From a checkpoint of a small transformer trained on Wikipedia: width 256.
Each number is 128 + 24 x the weight over its row's rms, rounded and kept within 0 to 255. Layers, rows and columns count from 0. Numbers have three digits each. The size before them is the row's rms in percent of the matrix's.

# layer 2 attention output (transposed), 256x256, rms 0.162, rows 18-89,146-216, columns 64-127
099:170127135152167164074122128162121163139081137092115121131139102183123098136127149132095122140133122159139131125144123119130095152123123137173176113137127120166150138115126130114120133134120118
104:142120192098136112129113117145132115111121152176130127129166096131139138150168110107112120148155132113135129101103152119147121127142168108155129149133087102131153106108103116107141104155088165
095:118110115113141115098118141114145131105117127098099170151135096088105118135132139113109077170088142106095081142128131187094136135149134123138153093139123098151167105128105164086151145110140127
104:090183142116168193094131132126162094094086125150120129128131141149124127118135175152121117138103137122143142136100147106113151118152115091107116109145146147118117159132149156166156076140174134
091:146138149087168120146127089142123145100108159130130121139129128123144136119124123105112110143102094120134103110124150118189109149130166128133165130114116094166141065177172130161119152109110147
098:106152130131150150130126148092120112114152094154118150127128158133109159136151138147131125106122121109134119123127113108102102172145166101148155142108115105146094127083115129074123111095153141
094:084150151146136139111115076123132132102124167132103112124133129086110153131115127096127169140155098125150139134138135131128122109140122117147124099138100138082107138151136151108112187151160125
103:139090093074153144131196160129131096146144145145131125077126139111195096129141079108124135153152093129161138157140130108156116133100146123156124188174120130067139109138130114111116113154121112
099:088114092115125163115141108153147159100082086108122124125103153098104101105129108149114164102102131161119152085145127140107123136104170125136123160110140118168094110106116130100112109125123109
104:132138127140104097133151074116113090108146159151122076085148123141155138117186106144141121097114096122166135125099135148135170162128114108127092101092159124078135145081135095125135127137075123
110:130129117129130094116183100180161133131112120098142158102140130114123123111139138149146161148120091134083116125148126145113130117130147158135143141077118142152101106077095111102161099153115110
102:117111121116122097119113186138162114110130117113119117100120110134156094171147117163155107145131146136098124100133145107163131122094114076107104137116174089149164122125091134133158092110170105
089:131138129125127127080110116144103133104151146121115124107154125125219141132115134082143126120094151096155182156103116109109113112151139137133117122122139182117133146133102155102114126158126124
103:142156107115063111144127097096145126172174116125121130130144102144124115099127139132155116104142137118126105097154115136148140124123167100147111115124084093118107120161130102116158127107150150
100:135133113108125129133138118112133169137153160104144130109085167150137096121121088133128105116097144167138124159126143135116128119098135120139116131133095137120132128139140124181119133093073096
108:083186160109146122151158132148129121157166140073126135146121081086151122167142107137098175140108148119121134167129102104168134180098109135111136120090129088132146141133145124145130151132107137
100:159120158134171102122168135154126137149151097086138096105142100141106095139093109112146118126150147108146090155099122131096124131159173126124114116132120089151119130092137116146119129139095161
106:151108110116138108121129102145101167119158112118153116151107127088138143130128078127147103117083136122132131159118100117147088093135151111167060176129116129094105161141113181134133116154165128
098:111136152135125156087151124158047131142101119131132123135117141133135129174122091173136110090124132146183139177105134101182143096137124133119164097086141119122113092133148144145088131144158109
093:159128073176169130139104126147100077107161107146123161117134127165168154131160134147095139090147109162099102095142153122156076106078113138166114184104108112128115139144108132131160145136101143
104:075096120157145168132151100117122074094126108116121168142153122136128083134103096098123080122136134154148122094135142078138136155113110146103158161089109106112123126146126150098124129166124123
093:101150097157099175150149157139110161153093182155103143112159131104114127156167099112094108098092147128147119159123107160156174103118150158148092135112122150113162134111150131113133222121075125
097:125079109105127118147124163152140141163116136125089135112123112076155152138162183164171142134165109149153145140154169149129113091126140107124170138088117143141135122134154139095079126099118103
100:153121103177147167152112106096120115192137102158129143089143226120135149109170088149130140138168130165138084127156122153147085102167114123105106116156132099129139138137146135088152125122104142
104:106138112103107097130174170149143129098140131152099089144142126095141152166175133140141128090119134101105122145119141123159118134121158107108159165173151114105082084161139152166112152125123140
098:119123151141138134145203109112095119129151107140118116105140062116147082131106133177140119119120216172112144138108145103118062110147116131108121111083107132125078138087107129147117148110120127
101:110110100130083152091089155099075119114151158097110143166127133117145125115144158126145168067133143154125125060137119085152098144114106133119127086097135148105148160145107127119110128166131102
101:183116118142122165113179121097165124149136129104136116107129141177128134100144114127141116132150109107119130136149091104102115154109099112061124136128136112096095137133124100144089150144121126
091:153131174125138121195138112064140095088116142095147154150139120132166150155136151114153124104127108155095175134088147122132142109111159092136133149114127129113123075128114142112145107096134124
095:138146115119156109127151163116104131098110134106134171087047121151136108153079134150136126158118105159151064116119149097130130119103135106149133095109123097113127179114119124139138119137126129
101:145139108152165111142110126152140126137171090082128130124123132132141148122110100085143124101108111123138154089178120120153138122127166145124080129137134106129112150119139116148126125158153157
093:157100162157119152154148128134120118089119147182168115121137103144138135125182155164072118089118127163101101128149073115126128097127140100133154099148152124111155123093102173095121150131119122
094:140128091131096127100162141166126132116152094145117107102122146164102148152090123130116145147121147091141077123133120142138140125117146185124178128147140123109178106128091140175129146105137148
105:108112130148154150121127132136126116097104095118103114127102126066132134141139133118147080092121121133126127133151142141152130132144161127121171075137130170148107117120120141100126132131124131
094:122160120146090130105115138082153122114149110119128156119123111088168124156151147137115125111148156106132121122129128189095142122122135089128133137133140156121094134124128153173142117146149134
102:146115123139135121152165142129163120130097132148095133123134124118099105126121166134170117129122099150098166109082162147118128095121151120151146144099132163070121153083119128091112130128190114
099:117086124095151115112139082142189143123157123156127173141130105072136109125114147138118140142109129092113116140130106130154112089120125127115145144127138113135120080124125115122167140100164140
098:142167076144117120085128133161137126107122149116130111131144159067081134123126105153135087175152153120169151126122145109100105099131113108118140105147132158105105109139127121155185197062121146
095:100130095175146203113104107115146103111105122104152203120153138110147150116152110124131137165099141103144127160122131132136142174154111129158087137131181103144107137109132112116095104083153149
099:176083091115139106106147100156111130135060127133115116188148144118125140138092111103177148149145132125091137122104139122132117159134125108168102071138098122142115111139140152143137147130163086
096:104133145154108138117101160125102099136120077198127130123159114083135176087167154123083137108091114132103122141137149142140104152102111091088152136127099087100149145097114142105177148149083084
098:127169138141119150173122063140113137147108122116085163112166147132121109129137151139150144144140122107123145116119119114127080167125116150121099158131151121159188117154153119131114113102139133
096:152101105146153112134135138095094143143136115171113148136111125107112130118096119130116159171132112129106112142078089128147084151154112084153132089153103120148112132115111192106100072179173115
102:136150119162138119130132159125113145163135150119159134113099091105114158124096131126125157104124100174139114125078129115068140143104135125166130152151130101170132154125080122147097124128099126
095:137106140173153140116081121144141124115144107143101130121172145132132106129167111117134079113148100170095099098120109090129109106133142132132131152162142120113109140122134155191079113115138072
100:090113085124117136111159094144126179143128118097100138142198092104116116138116138096104152118185126131076157092100146156118103136154144141087155104143111122124148120143121139131137161128128114
096:147085137151143115144147156152110145102135139120103159124144108105142172169137145115125125152139127134114119146095112157085109142129138114125120100128181109126107099142117136076122140118123140
093:160090090186145117144070125116135115117109144099121118141057098098125112169162119131162114111091134127104085109094123122132096110128126165143105144154134105170135103202067101150109108117127143
101:117079113127140146114102130110166127106158096152114128101157140153147101118119108124144074195119139118089145135135160152116120135156128150104086133104127085129116144145159121109178138120125136
104:093132106090147137112116115100148128111135097123127125119111099151159121145121130138128086147115122125095143136110085139152164130099071110132137097152163128156122129135109152128078112155144137
107:161137088140124129114126080098078135118123174161142135129131139108128103131127135120164108124141117130134092138172138148152147120119139112112140130097088129124064109148115118118129130114130143
093:122122131136160103178137133135089117159145121151124127104124136146113165098135160106139122155107097140145125107125124119112166104178127133129113160172115106114152086127140097138094093107113135
099:115148140115110154137165111163187140106158140151116107127130129154120149158107133111117098122149115116133143097155171126171093166101103144126100181122138127124128126142107135139120149132093146
092:117108145136091163140087111150092106129152091153148134138135147144152150138145137119117147116104131126114144128114148167120121073075137113156124118120082097083132151090105110085126135143109178
098:133137137157145120132093069121110106091142133133150137121091113103136116132157121136147162123107122141171149119145145131103163144126139117101137112113134099134186139117105107148116166126163136
103:122086107118140139133104152168145120175127135085143107118093112112135124101123115108144107105156110135121098201100099115126099128118112135114124088124091130105126118121135135146140162143136140
106:120094092141085140152161187147114125103118139143110138180106118136149145133121153126189120137140114135117123087106139098118147145128158136140143105107144152094080156138130127116137148150091102
100:081147112118123135121154103132104146122137129135129131132124150120130107096168104121124102116125087115148105117165158173180137100135119119119139152144088096155116094121126164150117136104107092
099:153136120093128134142151091175134136126154112099115166117144149116113123122112119121179162143105132120122120141098087113118141128178112137110124125120133097135146123115139135096077117082143170
095:132157136125098104142165152132122119117101119105148149181108114086102158123147126148170081126121138162118145091140100145105116127097173153109147142096141101104101130105121098150121122161136144
107:132150140115134139134131144116082119145143119150146135152154119100113161142142146135104154157159097143145123149138148143135149123151092129128101145063132136139096165151144070152130180168140110
100:150143066132131142110124097146147128107114091115138143123131159134194108102088111115172137138152152122129152088114146101143077152133111112099150145153083090078137157141141154146170152110120115
100:116113123135072102161091110090104149116131149098104133120116135155109130101125131108104102098103160137130093178134091125143101131125090119158106168125160106141080121144086137082104153165148151
097:092095119149145143094168119094108143120148144112116133115121123152122123110122139152171183108172147155148143115104150099166134112113160140140120116135157097131127132162103205137131134114051133
094:129087128124131086109149093106155072089167128132125166140160140106145097142159107142092156145110175140103166139099121118134085172150138145169102184132137089122130181158134117119135135114124137
104:171153105135115125144120128143121117142129161110151142103152106133129147143132139135132167117164138189146147149136157157133151125156136115132124105151115158106138133104159141100106120137101157
097:144140138126120132109150178119128150119145138148094154161129137113130139173157168133122097118127144154114134117105188127101126101128133127149138169105123128148128123145157123097115123155132130
110:129131139139145166144143122138159156158120141129147135150133133125155126118125147066076121124129143128122135127095113120140116162065132141124126150170118096109117092104155092105144159127165114
108:143142115120074151138135131123116123139162133155090098137106137111110156172132131131107124102120143155162170150119138131109088134108110133104104138065107085160130142118173128175118106136132123
096:113140159129128049133166102131164127139142152115125138132144102139166139121144141104122125106107142129114138109111125166110089126068102157096130120123121151094126116127092105144100163147125137
096:122126137147130140106142165137166170100108155104158134075139131119129121136122139126141091094114187177142117154176158141128108084112147165150161104145128088139158157175109110152123120150113146
110:163110150150099134122113090151126141150112098148110102131151181142125141127134119108126162120159118139152139100150150183172115119138106100153082169120131119085095109144108145183120149123110138
102:128147119116112101201138149114171135113179146100112127119101127101144131088104128134141175119141129132111124114181080126120140089110108149096110138122154145099098134165135081165148170109161112
093:098108098135104161179113118119095118108134119149122154157170097115163139111106158129168170142101142130119174116127109146126150140131095132148093065144136146151084109133141137134130133094133099
099:133108114138118147131131154141116136148116085190151106121067146195136097127112086118145117110187121138141126121120154127139111156086112166133139129101118145125131175122132142152142084130155138
094:162115137137103103155127137139098145174175140108123083120134124111109096152117118124103187107105121156126114167144132132139117128133136166138122083117094124152157137147100123106105176114132161
097:129143128140079146132156122114135125136174103113141141118157136106105138118147122107179153093135173107127117132141131116113145134120149129149102122104154155138116155078112098123104126101124139
091:161127101108129147150123105172121140154136118160141109102139111137168089096138114145123179160116129153106167152172186154121133085104062111112111121143154111151149138129125122138157143137144128
099:129102134116156090152129139113107161136107120099138111164168130184112097112139095144125159121124168120098128152115102101123144142126134130136136148159116127171075114112170121119132108100161146
106:146175133142072101113123115139146121085132122124137131151145114076138123114144178120128111110102149132127127117119153121054106109110121117123113136116095109143123119115148127162176132095104154
106:104107135128116143163108118117070072082153154156134123114143111170121146151117183111124097167142161117173128174150069114127174102132084105165160139106117101083141153174170100134129145122145142
104:136124123089147129159130139142129119133147129150112160167116135160079102124056107145108144170162161129104086121127137119113096078138109131123155148152121128170121108173084181123116095152165184
099:138093121133096148119120135143120140112116123151085092175123133147113106162129112161154123058144145124123122160155102124153113161097152145107108081130121131152133130167166113142089160133111111
103:144124133115117170102136107135113133144112134143166170132127150146099111080122140117093135095125117105166134182132099165122112135178161153103131106081106116106051116106100181136085126125128132
103:118102130137154091109112132108130126139156082114141170135111152137117113141145135124113145165139124145109079129135089152116134161128119101093110139110134056133114105133124122108124163110111121
098:116134138163175107099144112139142160099107156124145098154126138147139131120187089133072126130151139172171133157154145163119092144150117149113123159100108160136153133079154155158114099120145147
104:125098187102124131143086132114114100157134087102093100139144099138114136144170147133122154165129105119106124123126080106124133167139153110113135126108121106092162153083155162092151117187116123
108:127059091138124145106099124107087143106130145157105122104132105084111138098129132119137088142162116112162133074148156138111084113119133123179151150113126172129113143087118149109125097123107146
100:127142142113111080089136154098129166117117145177105104163121160100134149144097146111151141126096144172107157142155120115157164114097105147121116149075136108116113114151137142137162106118125115
103:129151137121154157121136186109114137118109125121119125102105136121164118135127124117130117154177109115105158061142108114129133099105169170110112111151142179168122141117140059120102137114105191
095:172111122115133120169133094105186141149124130145097169118109124118137137092135120147143187126145128103072111105133093116102154129110150130158114155163111149142114127093119116111144088093093167
100:075119126099098157096153120111178150120099100149132098091137133126111095143141121174137116121100126102118125119156097164127165109120145138110127114114158134145159102125169099114128121131150103
098:177145100095128123150138126144140200149098106122123100144109145128130091120157136139087118124126100125132112135104130182135129139126141152121115089137143111132095090124141096118147102073133123
103:184127142084144095101149096125117115113095125129148137139097143114132162117137154136128108162140133128122127165120153117166133155117133123095128144132117108142090089120136133149126073137108133
098:164171151145117128121138130138153121129131112129150082166075140118119078119133124128128115159098113173139124096102109127126128143160079145099132123175121141159113113134090113146126126148104156
094:097094103126132156118119138152151137060142130147156149133114130128116120152163124120185133105049155104133132135110144129116130158099098110124101110111144107127120140118152155088147153107118115
105:127132135139142159120129115122134121130121114147147140123138107136147176168090114089106082124128089134154142106105124166113130106147071173121126128122111092147126137105116123100129142118159054
104:108102132102108115149109140140171179140082170110092140164121134128124137133158156097134132117158102128148117106171137166173189135162110147117107157178127133144147151114174124126164099170124134
096:121165143134118075131165119128102144162083086140151072096201105145141154132140105127144097141123119102168132165112142155105143128103154157118105154150076114116119112093125102153153110095088121
102:103094139128114113144141113176092149130138113170114129157130098081140092127123171150097144141107151136123107109132154131147164115170133148188152153125116118184114113116162150145117104115129151
101:122141128133112118064127130138091124140156114121116156150138180108132146134110137152105114174174147093077127110144153117098091120111128140108139089103102109107131192133151090134096123135113093
106:137123142106110115119113131139098162102099081129095116124162142147129145129167126111149116125130128100143148106118133135103133131140142164089132166094153121121128087157093163096120081109183131
103:116132125088122116123109126125126119110108137149140122142109093127118110133181146156092108162142124132121128163059138130118111129144131119147146088084119145137095149115094142127094169144102121
102:095135113116143111116104150093120156107134142102118144129127133144125152129108124141137107155117139111152096137096159140161143153112129137078113155139115163135084121159109089111127135159112124
093:153133148130165112141090160123083131144172126118126126120143084115159127092147128141130109111080077131072187153157134111108123106137132120114108140092094121146117082125114108143140133151124133
104:162127111117114116128143135116130135169136140141161153132116129133134133136101113130151171180097165182139104114136150173067089152134114142148116138123154096131115125113147119118147148121154097
108:126119128113162149143153138136106159095153131140128088127145113130134134135129142127146156135111135141106174115091120127170085210088110155156160119165107165133083140190148101127149126105123099
107:090115092088097147114104148153113093161122112156141094149114163109136172127150111094083132145125111117153132122150106096114109091128126125142127139148102146128131125161155149116186133106097148
106:099154134151154120147137127088068065132107115115152139117130125126107134108142099128187114143173165131138185133150153141072121160134152151108136110128139179125109139077140130123124111128135123
101:117142170114138105141117134102141135100170121128121182140134090204155097123132155146139147095113112109104075105117150141121127135104154151123148134104123098133161104137128143105073088108117105
100:108154132089113074151106138152109117134117131140085122128099115128096144137130145116122092094130093147117138084133146144128111102117160094093122130105113147128116102122104104140134094128149116
105:140161130149084150135120189113157124122138100091137136113078105141130130142165113123120112136119078116129105113127125158135171137128137104090143111176141145143114132112137094126104102137098162
107:129129126154101125145134146150189183088142165110138147130138152123185123173110102122168102085149109139166127107099119083124135094186151135161091108155122145144070136136116110151128096094140210
108:116105122097123124041104152131120132127113153119150113119128126141125104156103125150103121144126121119151145140130165123111153078104166123118172105136093095135101159102149122153139138139122108
102:131122168135105148116116128139175113157129136086111130158118125136146142113167127119134113109125165142101129119138150092173147116110176174141107147147147163145141104113154133133135174146115143
096:144134151078125140121158137122146131140135129137118123149154106109163157130108118115114128114133179110125136116121119133165102129176105155110125064131134137162125116152172117088157102119116121
101:127116136136157103141156097148080137140131122116155133134109122137109142120103129150154123117152097102163109142164151147074095128115129099130128122111121146128150113136086118084177150125157183
097:148097182126120127130123104094152101134136144145162101105120145154150143146169154126142099180127142112152116126117113135143145173111094108146160115100151124154132148103125123104173111108159141
099:100112162130110148142117138130097133157099151144148152113106208138133114123135143130137160100117148114163073138153131082152166074156141116116108137109128125147149136135107153150077151120136111
104:108151172075106095102164129118154113133123128156125147116125134172122125082103123133117159134170080110146104162162115122117164100116114089095141137115120123140123170058136106107126126135128156
102:160152188133099147124124131110147120106098161145150170120144101117108159132130123110159125128134116117119144106129089122147124110130121145166163124167116161130145099123108106172099113162118120
110:134136108135131100122134094174138113123122117170139118156130112123054162125127128101118143139127147107169139116140174113135134094118155111078123169132142113106132124128140109141115097116110159
097:118119162148128139135144154193147148157132129106120138128142116170112119105120169093084160178137098121095108144158153115114105113164144172147113168182128127155156135129164127155104112161147103
101:126128108112111113129122159152119103105108117120106136133136110122133085175133103116148162115133147125128175134147119167122108179176097161132156109122138124114159119127145124136154140144111143
101:176138147131126071167127181121113160127128130098145139173121092130136148094139129142163138115121142111103110117128118138076189125140132146111124150157121135147100139152146147123151140137139115
104:154094131109123132108117123131112113128137177156158152147156074123132127123090119118174141122137102151147081127111145081131110118162146132101166172175135182165097088138144160117145131156127081
101:096121140103111128120179146134140158137175114106095141138130115174108137087130104123149123095143135141140130155144121111115131116140114126166138141152172138119096104157155149082114125138130067
093:144176129118103110114132100118138085105128145151102123114148113149096122100138130137114115121136121129148108080171113115147116166200120092118130136129172154121129194159175178096154117131107121
091:163090183112135148155125090129096114122160136106135096085141084098147101111143104138114134128089153122132110147115125110114133085161093175126120142128130117149132179136119143150130126140123128
107:168136125138158114120089150101137096150136093125113120104117089125130159163104156156101128125134110129128123150144160103136130130127141142144132096112124153095148099150125104163126125133164137
095:123132138122117127161116143129147158145123134162093113121154121098108119140096142089127123102170096135148108156137159080120141150112126121129136073143138189132147133146150125142145102185121126
096:115155105130101140122121137140109112190169137118142119134091118109149085126100123119058132099091161080131139159105131093211122147102134105142139122182166146144158116141144147149105139096091118
101:117122108111125139127094141143156122114112124097101138104147124134121118128097116110159100137113122098119127103115159097093097115120154103120152120156153116118147110118151185132132091101122175
102:108130145140135167129141142124093149189148143088136135168158126111100144118126124119112121099148132103172145154148115152151166148125139098164145147128178142169140126132110067119109118139154150
100:143153104153137145112159134134141102153100124118146131138118104169178115150105125148129175111148120172098128093141113138146141144148153110123128110143134133080104163117134095124157123116102106
101:146115129111125102127120172126133093101151106131160129123119102149121115144086118108104133111148137129098085122130124101113117151118124146135069121108125150129101128129163105131137088124152119
102:130152100120153115138095101150088179151090116135130077119117081150116154099111148096153155139080105130169132125132134122099134159129125084108140113141127151118103130137097140111119169096161128
094:125139120165138152160156092122161111101123107143123114151161134100155107146137155107145092109112077062127102130111114117168132110147114129121149121121108128098116110128169132181129104106101081
101:088135150144141105135128121121175076101114134133119140125121101103148112123120066110132143143133128093180137144120057121139150137122145124129151167101113139104152163089128125142128120106126117
099:132129130096143089106088149124132101108124146185088130114134084128130121115116086142147124142105119108125107134122080144133100105158116129110162109125131153153172153110105134151147089149102148
097:117119109147136131163113136159159136075132120131148215128142080117117139092138128128117154146127162119090138123126114108098179129107105122130170128156146136111115118144088144090156134102098119
098:154134155160129183134103110133105106116137111128131117132094151142130063168101146149120148108128132123115091107150111156098163191146129097118126162114121131179163178171172116094139087121120155
100:150118102109130100099138110111094069130124076106131133167140137166135161122107118131110170143122071104093136089131152109120110155154114090108083138133096193128112130107136157125151145107137109
# layer 2 attention value, 128x256, rms 0.159, rows 19-89, columns 64-127
098:126104142096086116110131131108129139091122151069151117099119139133096091082137117121163125135155122118153132138135099121147121125134154148119137092149138124149187134113131137137123144099127140
100:070115136158159139141135138144152105095169109126152159109166100109127111178147182147124168090155141161164155149073102107164167153138157144121142129136154133082145174119127112155129144122120106
100:128068116187134132147110135109124127126159128166145137141140122105156131134175121165151155122151122120113109142136126138147143157115108151151095125127072130193105121148115120150164155092137107
092:089113123133121114120139113111116130104158121088143176091148095175167078105125112160167173165121150124119150092126144138151132109078102091142160118142128146155087136110101132116129140134112140
093:105130094113157111105117147157153131142102139124126173129132136082109071127125143095120106098138153170137091167101116112143122137154151169100143127151128148136139144121104144151132150160094120
098:143110066148130107119096142139146131132180138127109147078115129109176155131096133136141177108086107187094176090129165174110101092135116161119117107112179183155151104121129087168151157134130159
100:127121169115103147105159161115126125112129147128117124128139189143120124130128086129101150124104134065096159158133096134147170164093132153146151127139147156127088130095072145116138128135138129
105:138116153112114134098146115134141097116140183106108124135151163154124107158142127128106154147137106081118134121104152089103126083150077191099142133193154123163129126108156140132116106147171113
100:115136136112099117142128117110131103121135124137144121129104133126166120121152155110104170121134130138168087146150167105103149081147137141118124153143133150164090193119183114114122123104152156
101:111104138153118138110153174104160127138147129134109144117113130135146123139096130167102142113116143140142141124076171090079178159130095138070117094145074110119124135143120149117122119152120107
100:129139143153114145151142090130118132128130137149130086111122100092144100135123134134145124171150107100150148171135090115152140136077103105071130138105090148107154114107135113076152107133078142
100:128115113142121155121148131162113155144106137132130116129116126166102137111180132129105151119127174143113159111144139124146178064117116154135120140112114135125109116140126118120166139131101121
101:107131174115144140156121115154094140108109149121129125106133141106112176134097130137146130136132148116148147155143131129140134145129134126092178125167111151133118085105152092116125135135181116
105:104152147157164140133159142128137122136122123140118100073107114125118139159108137147163122084101093132118134115143137106128124112138110143100119130135147124098106129115129152117115149128141125
104:097101155135131129172136142162142144144103127087102145123118128139146134134108141073151132086142072118116117161137122102150107149115117129139152130150153169091142071079151130135146140127126109
101:089103132148116121138119111098118113100138105145119134128108105154131146099128121139110126083124082164098107136127086097110091104129184152156171143109076113166184134156148159136112163130119139
104:142161165105134161138143127142113158080128164103174104127152147124111115140120121145121132128153140128130123108112173164129143116107130112118191161099153129101129149102106158124133115106138161
103:122147116136078089170139126149147136101143146120108114105197133155126095127053160143098143114172147093122157095128127130148110109073161140126132128120140130118156088118099149162146117095124153
097:094103133108152112133160112121129128165108137156174154124114086132210108161170102140109140112177097126158147174082123119131125117153126159124163094106108128164137167108141174139113162143152121
104:127136158096083167111075124106120113117146126118120128105135143106109147128146149145085131144124160076121138108171075104130136088086116147124111120142115118151138076086082125139145144168096186
100:108104112124147087107100133144136132134111131127070162097139105156130161085114145113123150145161151108145123140112131137128124130152121105095105163100105079127169071155123121134149100118142128
098:136121150122118121141112144118131198171152112120166164099173135161069139077141114103122111094118133096087140126114142138127151155162145135158106160132168100133121158145087156152114111127124124
098:085159095095111140101104130134145137115098126113142090119063108115133171123123130112095130163170156111126155133112138118124155147110148147135143101090128174105160150141105109101116124149131130
100:131148118085130127187102142098158145170102128112125137079101169112117089147144111120168111127113127134112120136142102114124151115167188139130107154085169161106122135132121121149127121138140135
105:107147168096115087164123107123137121114112125137184111122060136139113128124099092141148141111106095092123139125120148122119129092077113147164176150122111120120135053109114130120148133138129062
102:150148101119157140177176116103127136116144122107141130154112140119137120156115131123117111141128154102135160127128091108119136129093150141127107138158119109109069113144106117099095145150110139
104:191090117138128101084116119123132083112126144154127105100133117138172128149105141121168169127149115116149121103147118140109160158101111157115107117154103118127196141148151090136123110121135116
098:121156117143114107090127110144167139139125112140087125083115128128139080096051122121126128113130130154075103125112079119132149167151124117129123157101132127120087077094090134128118170163137129
100:108105175145139115105122077120097117138126094139150134184121114121108118118108133131134183122123177117144131117136135124144128111131148121108103077129111145135120106166093114138155143136082106
105:099077137070087110122101147134146144132086192150144134141113124152086132160132145127127110167146115160147147154136115156149096121117093101159144134139138118112121106126098129149127149118150128
099:131153155159109147106143101152141103154096129114148152130125091113151141098128143140120170145115144083179121149153100105168155107138175121135102149082138133132118121096137170115130106133130160
093:139098141170152094119152159154117109153150117108138151080150141124128093152164130125135114114134134134114161140117074123140133105121139104161080088136168144111109119123090123126123096129139157
105:124122152128128130180139113116101132124172188099122112138160184178095112163117146157110105122160098096113173072135121136126144120136107113110139094129154132152115151139148088116149142135133119
100:150115170172139150127145104151142123147129096139125124152118168143151100150164149106185133134123133105148193083137189132111137119141196117177100125164142058101181102127140129135101122130078146
103:135138151094146148134140131101097100093138138107140153137102123157118147144149107154144150115109149110098116113127126088118146124146135090131173141146092111111103146111147123131137139119126138
105:157137110093134121147125154121098108129115148103188105122153122118140100141120110126144120099113126110122118162120103113129156140160076131123156156127133125150126148107103138149073134109116131
100:109135085169135130137096155147154134140149118121093132091084093105144128105127122176122128139137125127157132150124089124140152113162085182110088158109129134149104137125078108161137127123135126
100:147129101094130136098123103135103139131078089100140128129168108145133148116079130155166138147120141114140138096117145106139074080110145142148149100105158165107133118108128154163115157119128077
102:093141172093120110189122150130113163151113159161125125120150104113097117104144144162110155146121148110151171113122123136203126096124102130122091117141151140136111055135140139170160153151079138
098:108130109148147151130148122133148151116171165062153149108097122170098102149108133125110124138134150116134116117159130146126147133104110140154134102129125117121144147132132180097105147131104143
104:134115118099136101140089136129110103179090155095140126126127144118140206102155125071145177119095170129173110163121105161108124146144127127136140134152154122055089125060100082099161148137142133
100:130127106128135123102076139107083118154126089157116139135143147130097113069107137131118117080118111123158128148129173166099134110091165158132132112127110109135163141155128083167149150102086152
098:113140139111145121119133114144170153110147116099136119126105134132173150151132144168150158158115171095124154175117120118110125127148137099158157119112153118073153121162129140121104169137143142
095:164109111099121143108138133098109095113161173078177090151153157095146122147109121126150091110159147135142111097086127069146131168147145113083126143131143156128112139096070094070097147152160119
098:123087141149162126148118186122110123108128122112125128062122066104125114124087101137143132177106095118136119114142151121152118114164128127116113137145107140094138099160073117152131088173094155
103:058118160110159135113121127132132177176149124116163129143122092128124110121132105110128097149147138093140117124102151175132135136136139105106106106134099118146140115132165121177147172118134098
095:125138146144136154127118134112104152130144154104152082109177117102117161096115136162136130134113150131081135136142119142149127146135093131106105150087165086122145145172152151139100163129160146
102:137109110118143116165137097145098113129140155091125103134124077132162105125127096176146172138143124131129098143083158128120167143094075122156126157133187105100092167121119149157170109133081142
105:164147128164124120124131112115081132115115114133121150109118136139166120139152117103142122124111137090145098108162135120123140176127165137119108170143123097104138138106150099131161136094140099
096:108121134111152108111105153081163127132124080111140146117103113106114125131167108107157136072114114119141137100077130163128163098150158099153111145125104124147153110111170119149151145161135141
097:121104133126136142121104090083161162133142099173144177145129135140118116128137138168096132070134139093119160108116151131139139161095140168129141070097105101123130116151133155096056135122125109
102:134131163088104122117112112117143105177119138106138116155108129162141132158128104086116096151105141140090100121086088140117125137127139126120093107135168145118172126120080103082113101105140148
096:181105137136146092157164168136116108157109111112158159129111104103144143147095114118123098125140124105125157118121146142155140125085143103162156114101204125135153153140108114125135125091102161
104:146137130136098092113115135139129114145118154102151120145133102137112129138118155150143115150145162121099112114089138117140154128125133112096114134153110097121134141103129141075112143094122180
093:139121113158139120171131087129133153085139115174117117166136101111147109104135110133122148160094060169132143118146165116162149134104150147123127159128118114123131148136133115136112112130081145
094:142114158095104098122127131124133128137103093129151127107139175172141107144141098139124127077141117135133142159121100174106140135116141125127115106148168108122107157208104175155162116098145116
104:175145157110145121142167137133102120119120132091122143117157137132126172117126110115106100129111109119159135135107102132116157102167102106115137125174156144144106136080118134111119136108104087
096:104112112130140116121157122119185108107114138106113122123136125165165063125119143128116111094110118126148163133136127105151135122086174133137142152129128082090121100119121134119121069131119079
098:099106095151146134124062138093122117136147117139157104138123133101133110145156170117143145109121153134138163121122115131101117115109144066112125120149093104119107133154133161163138104120107117
102:109131100131118111101154088161169123127186153114129145130129129128169133130108134077118125081155134144148122130158148153150113146117152111100184146143161096103113152131166161096121145112092113
095:134084126128136161128111116101103141130129139141138139148089129132092125131175117111104155116125139122125133147086121128101095155134126141122152121123103148122117117117097136143188089138109150
099:144161142088175124140145113129144111109166135103104061146158163153057153157101096102121123115125131101110175115141146110117172111098148140136144107142151132122129112111109139147131120112139139
103:098134140104150136120103111152146111147103134145093107115126146131109140142121152155100145108107072115128130128129121126114125149157120177134125117109091114150090143111080124099100153106119113
100:139051109084152179137129143130118165123097143151114125141091102116124124091122084097132078119156120133111099068137147128160141189142083145126127130164117156112127108108184164155143129148110122
102:135154184103119086129112143130193146130175169094140127116105117116140141117168153096162140115127147112105173105105181120132154146143114106155147137121100100128165152153154140096126127135136127
104:105104095109136118121075130136116118127112109126132163052076181133157148141078095137119143144156154118054135156119144152138099147130120142133136113092131168158152165150125105148130111151167155
104:183126167136094147138195132118110159130146132105107118101103139122106100142125126126104147142155104139144155177173128125155183152142119138132075130133175152128158117123161141137075116147132173
100:094128128125094120085133139155162156107149167151146116163176145144132154128130164169147102151114144128130094111127114147206145151125160127075108159166157154117137158107141162123108108117133121
098:158073147134115160145086130144156116133137104093134084162135121085152137148128128127135126180088137138186115111112164120144122120190137095132158164139111142122139112127129141109118134112160146
097:145144104155133137103102129153155120151171128117147101130169100118127112156131107150134139136167106132145118100074106113118098127147156105168139150156179119130123098100100155109131138119109108
105:139161159137124155134136096130166126117129143065149152106094139114166148140106136132125115152107123100127092125076117092131158125184150106135118129164125131143126119079166125109106117119145098